From a checkpoint of a small transformer trained on Wikipedia: width 128, 149M tokens.
Each number is 128 + 24 x the weight over its row's rms, rounded and kept within 0 to 255. Layers, rows and columns count from 0. Numbers have three digits each. The size before them is the row's rms in percent of the matrix's.

# down: layer 4 MLP down (transposed), 512x128, rms 0.0711, rows 274-326, columns 0-127
# up: layer 4 MLP up, 512x128, rms 0.148, rows 275-326, columns 0-127
down274 106:147113139115129117172197120139098126103114125091123152109110135118148121133150145125097117153130154156143111111101100137149144162116140158125103130111103137151133126112073119104110135159146166148140098112122164108076143118114093090132122103111075108090111162130114142092165136102110114157081121093129159121127138110119141152137142149092094121124173159162127101127143108159110109130061
up275 096:113135143132137158155155120143169121083077117140122109123109132117070128127111116149144112098120111140183102121142149185144124140160124126091124119094150161121141151144108143136117116113158145124109136132153143141129142164113105148175128166102111096120131116097083127122148129109141124106170196125118119085172130069128092088073120161116122143160112100108116131144138109122123155132118
down275 097:120132118099140146151100126133141171153133120103150131118089143173152113111092108150123084167150154128103105120151121168141101173162133098191164158162141134112112140106096103136121110115163102155111142168162152106127143095130108125101127120165160101142128083123090112146103129103086142133093155120150134111132148155101117122148133138110190140116155132149107122173131155116124107153146
up276 091:105171140097150120132071123091129160143132101148100119149113119154110124097137099128113083132166123137141139128120075131148139094105125101121160144148099094170104182131103116138169120162160118108127126161145136154141116107125142132164158068112151171106144120110098139119144120125121187113136129087174107158128090152098097102142113177154125114133166134127141126109140135129113127136127
down276 090:106105125167110112131150121168083086116106126121140153129130145153144131103147105118142159097151148135137150152136123130122134153105132109143095111142153142141117085111087167133109138120143152179126134157130127099134127140128125078136116159152119057163172164113151104168112127132111134133115147154144109093086143102169146136118119136095182146126115066169136164119110081154142129120127
up277 102:095121091127138132124121110107159124117159174055145164102108156118081117149128120125103143121122121110129107153099098132133118132154123162140187116072115076114101100113102094166157125120145128144146114115158122161121091135095158110086118108099137118144117118110125099111128150111125090136084126118141116128119118136132139102087128133164146113087186132151119107104107085108119140098145
down277 104:159162140137166141109143125150130155084117138107094100126152122131140141163140138143155123145136136107087145093159124133134098156175117133097164180156128194090104127153101139130167109138131122167122105123144145166152145079128122079120155112134096153147124137156163155117092136117120140121145119147106112122140113127108134155098132098145147134082168136168116122106150124111175153172108
up278 090:143148086121118146121160177136130140174127080146101126115119123139115126123089106140160141132144136138093137108108119125116171193139153123101105138101096098135079100109137111114112127117125142122134128158087063133115181105107074111096154148142104126119151161126130107131128147147129085153149168135100134137133153101121157162081117137120160118122175138108115150088141114141138097111134
down278 107:112100107119166106144184096157116171108111124116066151108123111132135123172138095155136105123135120127150131102118116132158126107147093120133153137132112115179170083132169117087153165138161146141116113121133095143130122094147123107108081125082128083114118130120133138115120144130156098109138130105096130126157103120142149091155176073106132114133128143113119143084163084108093121141129
up279 099:113149085145132137159149153120105147112101091164113144112153130156120164166155113112138120067146126129125130183115096161128100137179154083096103147142091132091122152141134120154139124154130091126065154141161140142132106121152111108110129126119168126151128116137162170137105104142119140157145166157101114072120131164150117129121133141137167140161162125082146103108122114133118140102138
down279 101:107084132139092109165119107094112131104138148153109100110138132149115115098144121088145106149099131151109118193166170131159118168076139100131112116118141088152090105087121138086129092132167140149108130099136136122130096129146122155140110166120126148104099106138092078130147153127140128143122077089158107142153075123140147122119110088092125140136124148174104119125122140135118142147134
up280 101:094114115152132119083168127138116163112129110115093091097117131112097158127094119149106088097142097138164149132098144146094160134119146132123116124135129136146054119139099136113096178160132099117197103147094103096153141138150107099125118121079143100126127165168139162107141138135151174117125128116123133141135120196119153126123124146150150082128139142120138116166120140114137153131141
down280 094:105092118128115131157109152135119106130126086145144135190143107128147167085136132159198128096111167133105132125186154107132110136118135112145110071096087155105106145173157148139154144103139100147108128107149126165123099123125097162130114110142160136117137119119147139122110140173104134082106131156137150120096134115163138084148163138132117131120157092139098116101131120116149153088109
up281 096:100135117107115138102128139090123117094125090127134125152133152115081127136112146087096166123125150110130168102150173088111101158112139099120142171139126135125150128137151106085149108144133158152141118138112087128128110193104115124141139132093090127186142145125149164127136089139141143113131086158138143121102163162117140162146121143115156074166124124141092118164120178084104139128128
down281 097:147056088125138114135129109113077064136132112128148105109112113121155092146130123174108095150102132144167120107101109121132117086119125135139135070125156104155129163170123138116147132115125129134115142103138141146125172101109120120168145124129121137169135114125116114121164089118145179141140120137124125153152146148106118097127093137130067136083071165121131112105102140146154112093122
up282 103:151185096103177113105142143135144136142158114153116109148125134144165143135080111158137094123165127135128090181161092127109108168146085116081116157123139138151142172122135151137161150156113103171121076168125140112137120164113167111178152090123109125132110119161124144093134138121146140144145087123119124129109169101156147125106119121101114130112151153140140130143134159138159163144111
down282 110:140142154144130124168113128131144108147145144133119162137119121134110121130106176131123107134125114148173131093151104108125116143184098159130177174154174080108108136123124091099144104133135094130146144131100148114107132134139114131095127131169099149099098136110093061176059142156154103109116133099142131131141098144101099154141140120087137121108137145090152153109140145085126121124157
up283 093:148095167087130164169108113116117125121154132109126159148149106125124120085162128122109192098161101180174113130116134123122156134112129099168133167091159094125146113129111155164137086130120133128111145117113118136156122121104109086116135155125179166126164121147115087163158160099139117121149163133164118121088114148137123097106129124097144125111105125162139110148108175123110106130158
down283 092:117128085162126116108154144136148138116088160172101124117110147112158216143127136128155122111094130106097173132140104162155130142123104177135097119141127184095146101094105113120107162157120128089123122121134118123100149146112145138129125143134125120114121118126101185160094112152122181107125122122131132146173129139101145128145151132121067154115139144160123138116180118138158155113112
up284 107:117127139128117151093152132111109110144114136110163163123152112092144139111125113122114095111117167128096132113128126099154158185114147103125117128122140137123100101087087146145128145148110077119141149082084061094121123126152114093128136127174138130114149140095153170127114147153159128148141100110125139126135090131149161176137060134146126125124178129159183162116124148139121114160130
down284 110:157113184133160124116134127154164079160101130090128145128135151124136139095121120113145120135171116161140161107089070145123176119137102116121117154095127158126085121135118146152115149097109117128172148140112136183129123148114103130162132105084100136124120093088118097109128083120142115111123113132125164162146156158166092135118111128081151122172137111081089124136148129101138126135109
up285 095:123158153117127136055147126145107116111107140131094097099122166148173184174108131114180095145125102149080110137140096122113148141121119111122131139139125103137156117136090123113120148146163110166153090135130107133124092140137128096153131145092163152172180120125160111145130111115146165104176139104099147144116133120157114139144140129119067142157138135141113145129136138102133143077112
down285 098:092130127170066132135132140117130169138109145137094140126150142116134085119141084100171148131086132095147095083137156111133164099154069133139118126116117118158113106117166132136172124097154103103106176147103151184137104170164139106109115119136133119187127142152135113123166147089101130148137120119117124118156108148166124148115122143097149157142111111114110118103102148118138143129102
up286 096:146097118092120127110128111117130082134116133129186136160144138118142182098121097146143124115136138087124148110128107132157133114133141101116082169153124122089131134136117092125134166105132090121119105148101130060127111113111146117112122152145084150130112180087134118103129107145146108151129128140109074140167126138162155065149172098126113137154113109111126097131155091094112168130142
down286 093:123138143125120157101090102093153111139161140133082127088127155139117116088099125127121152120125166115118093150149133122092161102144143108147164146105139133111082107114102140132152057083100127125127161096108108154100147147087118154190124138124147137147081151151145088125105127140105080110171144119121158128154159135105163144127113115117123123094148134125101133103106153159131130121164
up287 095:115134154123127098103119124118171101116123125137192131115135137106152085187101119110122145102159122122151136155157076154116070186124117124158126177121098101141125120095135092126113136135141127162122092115138084116092112133101116110124132129134113115125130125127146119111154114139127093187102152114136096129140132087089123122082113170126095162106130142110141162155143127147130098112082
down287 096:130106117113120082101167092109117110142157148174144117117102120179124099153107105081119128121095140111156116174090136136131138111129147123136131124143141159151107072132163100145131101112150108128112117134134162108096090094132140090147158097131104116113129098105146134105108148177082100164107145123138133131168155108145134148146139182128127090087157138152121083094150139118140111152128
up288 094:113130124163158132127123142133124133127127134141120081154107136106131188124133141126106097163109158138078109104133091134061129109165124111137117119092160114129094154138097113100146112121163100154117135139147136103111134124157198094120103114094122157121115130130137148158170189136140068111097123119088118133177141149113092136146144149159121134113137146118172120123110163129138159127117
down288 090:122167089141067173106140105100123116103173135131135163119121094139123104129100107111130109125128096126129110102126140126111080106121173126110146070175155126177170152126150149129144127127100141116110103116134153149129105127117121165136171111172166108107134129137112092116135142132141152125115111133137143131108116085116150136084121084101096101129131093108106137098121130117175135151070
up289 114:111102122153130147151145139109121126131151112139135159077169175090141175104108147095124136120086144128110157145126112130135124174071114088128096088120110123076138140124152130169110136121136128155123117138108119107126131201108144117124160097090118140152087140118105127117171146138121133131115154092115150122107131154110134126124145160132159177152119133104121073118107076118115093145145
down289 121:115135144122139158160118133170123151100132120157188156145135111121147141122085157122167161097120130139115137140114107130141164164141175127046108127115131137160159114158127136143161110121183136111111145117087102154138107127155147115124124119092185144134142187111132137135111134142128176134159126127135164129123146139131134133105136183130110123090112156135116166103152130111141092150164
up290 104:122111134158094101093116122166141134100160094068145122181131096140138104177130089081121126126153167148131087130090161163152108093069161141115127099104128132129097092130120128141118132145094121145122095148154113104095128095158125111144108135093176138138114132103106137116125086141163098129130146094133116131116135143150189142120109103112125090126143148159149126102123123128113126125123
down290 094:122178152109135128142140130109182103156163145137128152094140129099099130137098147151128171128132116109172085128181094141114137144137109118148156148135143106107146141174133175132154166113080065112142113126116129182111144112136127154122153111139101150120131162114182111101166111112130103109131118129101169121119148109104129116107140180147112127112092093092102114139135126101105127145141
up291 108:109103113143136105134177143160150124124104132156132114107121126095147123157130139123098162101155155153157106124130132123102150160086107109153116112145148149113097119147107111110108085181144080164132153152116114111132136118093115153147139126131191125103139123177138096166102107141114081097132140095123172156098144117135161095106117144121119126176125122148117084136136107122195143117145
down291 116:137134184146156142103126093091149113127135124177097160140117103132138109098139128130133115161168088110135181091142113089136110134085107121105096104116129130123104144135105182130102102116119165145140103122154174114117115146120109124134158116130135123113120124107195143130110104123135093119138145109103141092195126105140121113114124118145171136114104112116117127082134058154120119132093
up292 094:160127152152120147171144109129141150130151165142123153116095112109084134146123144102150142145109116119103160131187110157126102097144113051096120158118165130143115155124107126107158123093097089089138153128137113103097154152145138137141133132124108106151132104173099158131138125129116144145156119136123142153156146131139136094100064144127145105097108088123154153138086169104121138158086
down292 098:133147110123079116103083095097112111143120123120134116097170139130185161147126148139088107103116122168135139127109139154163146133124123161145124118109061157125116101123125098156113115188170126138138089162161105122090162125095135173101109121152142125118110142116147112107143165087111131164108115104105114125099138122101082099175131111120107134132129172121135123139168115143150111123128
up293 090:145148102152173143146093153134109083137157111112156144160076086132099134147083133122115059156117112152145104109125126139081116157124152122100146136128122147131105133128124141149100122108151131134118127124136154125085167166164153115143112120116174124148117071159162156141120164166140108117144125119169135113099129110163118094135162136140136151164130150109094119178119107135139160135153
down293 098:133109122151094114133167083145166159087135144137135137126154138158108150117170129161150116130135153132077129111151141089161150135115134110171119116115125099136109148102118172127132117082130102128136145137120144158123173115122140094081111164127119092092126134089124138136153145150153101151148112137124139074170111129067094140185140115101116085142110124145113160101137143139136156145099
up294 106:114119123141147107142103180122100141094077152116101140113152171149136147126096151112156159125090107096113114126146144109119181138125098124129166096146127093132093134096138086120170150139137085150134078152155122145093134095108158092140128141112098110179126167099134132126131104084104166088149128120116155125143128148113148150135145129110107170119106141152155134140165102131136154105158
down294 100:119168144085098126120137134115122160110148139150159149113123104141149151102161124095130126119112119171128121090098145189146112140091089117102122156146123101094146059143101128114152121109092196105132132104109108110172087168084095101139121101138137141126103109118141115116134139124099124134132138137098145097110076133099160132122104132113130119165155133149142130153151149105114128160088
up295 092:105134139112120125135123127107084087063148141072111116149170157133118108145160123100147114167144144116146151153063150148164103105140109113113127108132101137128131152170154135136171109112100125122113135093124119165145152136125117161138114130128172142116093141105148185094145128114144179116102148105161097154101130125132111162082141126135166105100154150132119136125112119143100136109086
down295 092:182117117119143133101132108170142150170111136169160140092074121101110147120127097171134076097126163123129117145148122105132140144127144135159108123167128112111120097114135147133090147138094139100147111132116145131124147145096104113108150117148106122086135167159132085085165147109115096139120187136127138094158147143101128095189116126146112169104113157128142084133149122143132134101146
up296 105:097113098149150110116150143141159107093138075128133088119111099140094104162088103089156157094127185149131087136122146122152097140106140124158086110176116132155104130151142129159121136108138150116113150115175118079145142127111143137138151122132160122147116165101085160131133156133129157127126110100159081141119119178084136115116140155129131125116149106152164130102128101109134165087118
down296 098:145085150115130152145113091159138134096156151132127171108124181094164113142138106146120100139130076153122169146145113140109132108117119114121145120120094148115147161099110092071146119110110077131137072140104147137124146108096097110105122122131102137113132121126172148116163112139141125080151148149096151115141118117162119099143102122139089125122125154170099117184124145146102133183130
up297 099:123125113098117143155125131164113136118122113129111128180111170119125158118133117123144150125112124119130138088123120151128153149124134130093154092175157139143122142124097093135170101155104160134149161169117134074105129137142140179118114086177126119088150114090098133090134145109134115110137116135097107149166124105091157165150131170091116139175128121164120161091148111154151089137173
down297 095:087084111150095129141114128117124145149134143110103126122142087118118114108087090129156116170130121165118128185122163126102113114159138163173134165118156077136120096146138094127116162119131143112065141136132163116180122125145135115123155123127144145119125076136090106172172139119140135142122158127140136130116124091155115160091131101119119163121134134111142123130056165148156149141125
up298 097:156119156123125153098078153099124156154161139149117134112134179074134136130130123130116166137112144149143117131128149119128163147136118098139130113110127120212104150146143111121130110119129128082131148116152129170112120159130128162121134121112153151151167109169099176123093132151143130136170149147128094138135174120116109075087079092124104138110086100151081139159135122122131140114119
down298 116:173088108176122101123137157166135148109187143148119130109148163137112133105138094152157119154147097144127135157101111149095110112126133157115121096113139125122110157160117125132146128139098151156127136149141113159073104140166161157127141092138112126110097148111169159086155118126114117117131094195141142123128150105158113153130096116159141100090106138131181172104145101110114107111122
up299 093:154143119178101137113127129107160102126149112153128117079121168108126142148137110124133176129129116125152149106068133118155121148164144097128122122178097097116147112151158162137113134126123094120143130095130081121133089143108140086098157147124143123129128148128062132123111134120147161105088136100132104131093157118081137144116138104073163121105186141086156150102131121121127138110155
down299 099:147095143136110132128139140142120137163128169100135105113115099159096141149085139166183133110107172088116106119113144113094109111112114131134183108126099071153129130102134099142129147069140081141112138170165149152118173141125141126122134152117135144124118131121072147163134127144120117105099155120118134086104137123111082115135125090115135106110067143145119146089119124134121153163150
up300 100:141175146140156109130133137137118098160104096158134121151099139136117152107130149135136096120107145102156118135110145127113126109114155152091124196152116128164141080111156095151118133122106143078152097133115116162149146155117161090139106103136164151122088137123094108192125143192191126106126145129152127126123106151121107090141154159110146137103123163129122155153096106155145136144131
down300 099:101116160181151100133107116109156134177125116146111103157128085124181130119135134101116163119084093156124124164113137100128136155098137094075103132100144129107110147118142138139145095124121114136176104146146095114163132161131163105120119111149179132100110121102109134123134161172102116108157165133121122149119140144135105146105121146151143096160094190109135135099102120165138133165146
up301 093:139128100102123142099121129141134147098158116140112136079127118119097123163125134114179162098139112155145126102120084124156084138161134148111128082123094121121116135117130141140155093144092054148117114193178158119098169111121133137153125155153089142134100195129110127116116150126128095132150139136101065132101108125123139132117146138121132174123110106156092122112122109147131138149117
down301 106:113094122128095131161095112149112127120135109162168102119109094163112125161104106132136128103146173124130106154125151168119147125111119121131164142110143109138109141163140128118102154129127191112133158082127129175148131119143140140098148128173144131200137139108089125142150131095103076118132139103131105110059102122152118123098114120091119164173143090123119149131110120137108174135118
up302 100:142105157106146109065104120096117167116121098102161144098152137160130172131081168114110143119129119140136120127162123135162058129115135116153130092118150147089117183130079140110133136134107147109154124143130098116070140133092140116112131119116127133167161126163130139112134165108124083120114127140125138121116116091132097077138116098166134142110073123131143155093148091120131130121133
down302 103:136094141095175121081131120145176103144128117137136138131141113112118097169126111121135134121193110141095173117116156098135164144149128142118154135142129138100072131140158095116152123107133112104097103147172120118121127111126145113126110118130149103140163109143160108079152138125097144136161138155139108112163134150089145153157116173147100160146104142168093141107184087100158139139103
up303 089:152078126107116148134158131104110113076102133111131137173115120140139084128100150098129122124113110162128185100122142136118114154080153141124115132128115098150104136133155135122145145117095116153112151064153114110152091130158131158149131188131162102120157128115116124100120112139110126131108137138110135172109097096144107149120195084115091088116154086107127100139143142117119103112090
down303 087:148158131123143119122086094146143143168153119148124089100126152120122145135132110153120130126136138104120074106077147113127138123113126126129105113122160160109145111099128107136125133166091151113101128197137153105089089154112106137117124100139094147149086103115091136149120102116120170153126110104130175108169147153136149095144075161169126131149133144164110146134127117150144163169183
up304 092:126131093109164140116111122125138118119143170132129106134177152118134127140128130138123173144129078180090142096120153166123145122104139121152126099156105108119173128104108136130138092126134171096108112128163122121141131132116106158163134148115143128135146143138137089160126112143161133145084120086113071119152103181104133128080179163109146127125131097126147142084107105097149125093187
down304 092:180134110129114137109157138086100157122146130112101082098101123115136130144138087160118090176130123121149116130144183101117127144112117153161135094125120157135085160145138085150122129150156139147070116107126110139120129134161130123084096099118064152144094088116137140138082092114130117157148091142154147141154109101117116117111131123132130175120133186140117126131123099123140143139093
up305 101:109139187152103134111107146161084142157111125150122152154127142127126161126151153075158102130148120096128100096145126101183102097122142110096148115137170148089146151111116141103140142166147130099148130122133172107146084103167130123111111114175162118087155103107107112110124142131150140126101104143146130132141078132120108159154164115130126102107114170135106118081151132083156124130121
down305 104:122140138136147129126105140155134169149116125113134153141095140185173144152132084146089121111133180114150122137119134131108089149125086174130159116108125151091177134092165110130140183104112158091124113151158156110144176124144148150121113110168138122104112100101118145141100135101133113140125159138153107130110114160089130164149083099098115147124132150144125094149119172149140139088121
up306 105:137134101141103158155080160138126108108143117170120113122090115086159090169140105143138146139095168141134089087114160162139111120133121140107140121100117133114120142150186110174090141115148148135127095129136163130126089171145119133120134150158143091147134162129144102113148161147136049105119169111104160117143136112112148082140164133150131111129127092095137120106160115141117137119137
down306 095:135147153112147104175148094122118162116145131096166140110151136123152150106122144108106115095157075144131142143103094156140110115107129091132106138170117069111075117114092185149162107139134115136170131143107135173142156101092129106100098123074122137124128117115152140109153097096163154110149108155153090137111138164150106152131096135093140147110152134111124144162101130130150137132134
up307 096:150133125145148114131113121099120138120092136184143122091135129151111139179167130153079090097186127123113152164126151139141146102131127115150129141129151108100167081127136132134130145136157090129107121130086092162197130148119115129093155140145169099128165136157145109097159148155111114109104141102120150111145124103134125127129131153135167112120135099124077163119137120094120121179168
down307 093:159090095100114111168146106161125083146153133121114105090127108157114109147115142113157124124097120147164139105126108115105095115160128185151144130150118139130074143117121135104079132129118139167118172154156136140112126119120140127174154103150096176155132068114145142151115129114169131102094126145153122104122149129170160129116105097098086122144106093102175139148130140147094121134130
up308 110:143149129149167123103113163128119098108133090083089091123149136143150108184108109151156145088118131174101154139120138112127171095137154148111130121098151149152175116060120137130138135117104121116166138152123132173114131184083133097141138162141109118138127110114141131130100157125124137161135160102081129122149129125111128149151152080094126124121132111167075152141146132107101124131108
down308 106:129162140116129127168128164087153131144095123151128105131142119086131115097148184123133132115124168199123089116109146134163193086118140104105132117125146129138125119129135141079160136147146140099107133168151110134133082128126081138144196158164081112123120135142109109127113145132145136163109098124125120118105157131134122103106108133132146128145142129098096179110102149177138142125117
up309 095:152116128141136135128139191104115100152124135091119127097092135138164131140153132111113113098133129118143116126175099150145121135158161123089110128110052155165139132128151160108149117096171107126114123152130149150104127128156129108129149148087091140122105121190161099139120120164132135130113122120137161149183114162155150117107116156151086139088129094157113143096158136127153127168090
down309 098:079122127098098120105148095117092079165138113147158110121149162144173121132107146112145140090155107102146146112111148081165147133156095117145164113139157163118127138137115157126102130080089136174133147152130078102147131114114130099157149141131113146121109091099103139117100144140127155101115119105097107120149157153159160153136100143086103112187110084128156123153135122115131137123115
up310 099:128154154158119146157110091139148129116107133108145105121138142162103146145153072112089169102148123131079128145097140146158163104107115108132076134133115180125159091141112105089139086113087099163145184157100095092161188142107091135143098143125123100125133157109132133145104154149135126130108133116139100130130160147118126128123149132163103129112122152115121117086113111113085136123147
down310 099:163178129111135107121125113147166144153133069161110144112130113093132134152128105184160093114107179104142173155144092122097123132126135111144179148130141110139143131142134151113095122142129166114094148143134145170108136123179150143123104134120138147124095078115105121118124118104087074107137125132130120102125116081156152097134098131116153110100128103108093092122171118157137124108157
up311 103:140092133179149131108093096127154135123101086100111132133089130136131112122119122122139113106157111172144100104169157126125107137116167149112095089086123162142167103137156126137114136120121118153131118135144145112160112121145149106155158178130087143136118095139176091131109120133131115130140170108132091130158095083161113096125178148078158128164124140141106153130155174109115128112164
down311 101:158116119155133127151160112151124134135168124158133110096108105151129127148127123145096142139138144077144163149140122112108137164134145102167102156098105084077119100136101162157157145100107146116126152134184137140107083123111100127160144075139134120088146158153105112137118126125144091125110091105113131147133134163092143089156093118118102170137077118173151099124122117153103119139155
up312 095:104127114076109135141108113107128148123163109105126125117134107122147114126094157160169107076111133103108115106132119137125124182143128115146125135099127117116141156061112098126174082166140144140125142118110118155151119126142095117112108082126145134102119113145095145138081084130166124188120119139151093117100072118122140126130145146107143126159179068133125166161141130151121139139111
down312 089:149140112153091137117152155183127115118131153099120115103128152147112164130132115115105105150101124124147093118128121101108137117145146161094103114159105183102150101142160084122122121093133103127161103130169113114131104109165105164094133149156172106150122106124129133101190125094133130114133132124117193141133199133140144103124133088149092130142117136096114084104133101118118111139096
up313 090:113127140148147198126133127123075110140127124105106150127147094117132132107126108099175122181125093152126110135092120105097185145124105113157129102142158109080116158111122108150077106075133119129108171165129139105125132114106109085137146097157116129111145133138082119110096142165132156137158087113142121145137091166138106120105141137137147121154163152120105137127183111144145127136133
down313 087:142124127112122060160102104123183132156154160129102069138124149118135152166061118135117129116104155127115138140151169141112112124126131134128145159124150138138109137160149154140182135127152096109100172096124157143116129121108124133159105140129115125146096112125135120114158129159153120111119159169093160105167161084090136104134129102079124124150094082129147143144104143096135156121114
up314 101:124119158133179148119143114111117205099138118139133113101127147129101088117128120165130130168117128159129135186113131092128135153154116117112130109125137094141142126144106126108171138169199094097083119112129149095165141143123158165123116138139141104145134128091120125159128155162112126115100109109130170112138102132157079111103140106155179126103170107148108118114101112097104127122139
down314 105:123137158115116140114124156143128179146140136101122149121135121125141091088116166105092186113130094104116085127171158122166125128124132165079135127157136114095131087122154148127134097128121118115105148122098118168154097130075081099141140132086155138102163137088137114121104105075143112152188132110163099139123102144117191141122124132104140126114138149146116124128112130127139089135120
up315 105:155140149104148148168128141138131110100128077133133092102116119167126129166120127170079132158073118088135098165126073177127138127136112168138117096122162118153161179108129116154145110133091144170112172158161150115099130116091127128149096136091150121146115117125157156107142136145118104161113132122116120098096156128133143147137112141154134124143129115140115093149104153109124078156135
down315 098:137075083084134149089123110086158137138120152133140114113127106110154115092131079173146093075176157136094155133125150121131126089168104123160137107117141108116149128132091122128145151122142129140159139127123102094138113128139107122149142146115133117126136170121099125139126079072149140096110151126159123138177126153110107105162121105137093158128156114106162159097124147088139136139088
up316 089:099098153134135115111126151134113118129133116100134125125161104108081119084130141083129089130119131089110099117159153137112122112128096143146121120075123149113109138107085111132102101127122102123131170094108149123091134129076120113148088153130147129138156113102081099129170132138160110109116095155159121129161127103125146125188108121098134129129160136105145167173123161096105154152192
down316 094:142143112157126140155125111141116157122144168120108122124123133133164095160170081123130126143057182169119168124087107114156118132145122150163169107118174148142142101161127115103109143134145082148133147138120148165108179130109114117137098100167131151148128132127087108148127124122072137130140154092136103126126128080117135184116141124123116132134102107140110143147124123085078121135145
up317 094:154117144145161140191120142162079091151125087141118130098154102134079110123090155133141159138148110125118153091136086142144133172108138138114101139190126121163134142112103144147139139126115098121132115086077138164135083123141094120118142111137111110119144136152152187135140136140148151192135147101144103109125130122088097101110134131106144154151104090139113117123101105150145112127130
down317 090:087116137157102121170089094176151132160136096105154128146102096127159084132151133158121115129096121166109158123094152151141096148103114131155142137134149115099081072099130138144132146104138148170188148112128136169113101103102109139150120139099145144129093126128162094147097099148089151123140174163124140098123139135141151123143112115115096091100132119124098115139121120125089120127098
up318 102:118120114140113164084153145140127119120136137127090110144127128146121103126087108111098122129099112120134135130087100102112118163115127102142118146136120114071136110131133139129105102136110153109119151080143129109134158123108096116112115162085149084192140127191122142114099080156140144142158135149114098144110130095141080106119138103103159165149139125134150117164168100107068076139149
down318 102:155135111132133139146119156090145093119107171129149157096127105169106148145152125128124080129175141098172152120108092137102123127115111167090092128142129116189128112156115123113159136131133148151125106146150151153076138113121145116165064119081092131167115113113134178103112105160119131108126107132155146079122114131118152112161150138148125119134135110134155131101143096122164156107096
up319 097:166142138120148145147122132156105130110117123122141103145179136095165171138115134144089081139143133112122138089083121143099142087099168132146182113144122122107149131101127111117097119112104136115137168129129105156086168139120091115120129120130112125128143143144150102100089083110113154154105124134150140161102075137133155126132134184154120124109134149096136160102162096139099068129163
down319 097:159144096141137129146093114099105138125113110130115142121129082128097075117137092149140152119117144185128088188135142106130148130181126119157120131095143099166104068142144099095155140159128144133106152092153166124115127127129136117089116136147169145096130120106076112154164106118145130130107108147138127105130116113111089100146125094108166100116128098167118106127170150146135103100130
up320 095:122156112114177131140154126149150100132178078162172157123101116147139098144160134130108119119112139157139158099094142138161127137178129096097122172168087117087144126120124093078125122131103090101111117133150122094173131139132133130124120116128149140147119160105108157120150131122137121165202165096143101141121098119114077116135178123116130138121121117109121133131132128132153079138117
down320 098:135132129140141096148124089124118157105116173120101118126180130100129124128127103135134187120104133111159105119170113123107147124095074155100130097112166128170098117101140129123157119134121163141093157119145100116120141150168127130107125124105115087077148127106095150129119096117163111140150106124136103144137113086171098156124115169115116195148139170134098186129119127129154131105130
up321 101:110126081119152112097137113105171127162142142099132174128140177145173079130098098109121139105089105134157104111092115140117168132071098146083159105105105113137114113159118126113112108110123139148136088141126107141128129173107138130104095108097164121102097145178129162144115121155142105114165145146129131151166136120174121120169112121125118142141175106159160125120136114107115152136149
down321 111:092077130147100100104127088089102125112105136137096118134127131129134153111147134144125123140116134151124099157110168084148120068165122090191113127110122103172146150114108141173156139155116156103112143140123119104175140082126108129137134124180154127082167133116129098141131166132165117110079128120113102143082098138094123156151112097134105148162125113121128122151117141123113108141126
up322 108:121146127099141114160130152102112114107099095140161153135178141164125126111106108168112096107134137097126123119149131145124142151142150122162138123111127127142139138140175129125134140145134147137166138131087141090104136128140133117121176126105139123192102172162090124101079106070146148150152114116113169132132191134137151147122092073114158137124128162150123153112116174157133105145084
down322 107:146140110164096124152100138111141109139133152125144158102127130136151132121125078137121116138142106111156145118145115151140065098112073162099089155145101122100089131129119109195121165103125150120138113116103166114074182134120117113110076145109091124121154151098128139114132105107117107128154102100159103143117124103127086097110099116126111133112144139142153132124097108140158115074165
up323 106:157153061160118135143170172124107126110116087136160119108123123123145104149179164073127120115095127129114155142123119128108170134116171096118111101129128157098115150150150169147130084139150106112144145131116104106126142178143097088128167130147158071152125097143095116129124134134136091130124093164119128142155109129125120145152149114157129122142133118134083075159158126132162121139146
down323 113:133163163160149101110129152119106156131148146108134085106129091108088093148129125099141137151122142133135160123119136109127141132136145094096159103136156122151142134121139155112185142096169095130121102118119102146145033117150123133134138140152100116148111139118176101122079167159127135119097095145138156063135120121150131141115092132143075133127107141141090126122150141130152149154145
up324 110:157086158142136157120105125132118141110157155075117098153171117090100127153111104060082119142153168126127060128150128128154129142116081098117109125123111126122147139120137111118106152124137139128130175136073121156125134163171083136066137141109078148158121121147149124129117156159129125133135124124116112077167144138162113129089134132134112137133130108117135100131151146091135117127138
down324 104:166123124151080137148154134101124133115140083185097117145141166133096093131132118124089177169140134114147131114143142134140147125125137132117117153160149135075102144125136096151116075123138086125176144093103125147138162175131124161147143108121104176089113131108101098089131143119122091115101149138114110109169141154149136150147102176104134123177121118166104128111143131112146104128135
up325 101:105134130100089128142083182101124130097073127168139116156094109145144113147077160135130157091123129115135099143136116099130145121198168127146128110129156146124159098123093157131139134137123126125120078093117118104135116144135127115105133170110152187130135155111151136110110125112111115104106130142088164077096171128087151149094140111116134115143101160119159127116136160132128148116107
down325 092:134137111166135151112144100095166134130170149063082140118177099092102096115137118150114109116091114144150109137161141138145134133122121098139131129091140120111123120155130119126154138078127134137129161129128093115169113126148122174143148071120089200147126109149100107132135134133143115139141098093153113114117133119090115111145104174167111133172122144131113164115119091091144131107099
up326 107:095113124172147143133110135175139124089144143126132106115134083132164128146106151123155113163152109127097104183154101150087111189134108177107124088149119116084117090100154094120123120118140121123116079107126127156150109150157128065156115122110114142148108136098149119138115110125172150141112092131135132115126162125109120099158121129099111123179146137142111090103091095124152126142116
down326 105:118113142149141095126097106145133124133158119149116119171143123138061090156118137121112111142142124147174147143156103172118134119142136076124094156155129086129106138148182117112111110102123144138118094117152143154157150103177172161114106098129134129102057099130134130116100129149143114141136103124155114108098118085123121169091123148116149142129132163148161107156125109098128085093137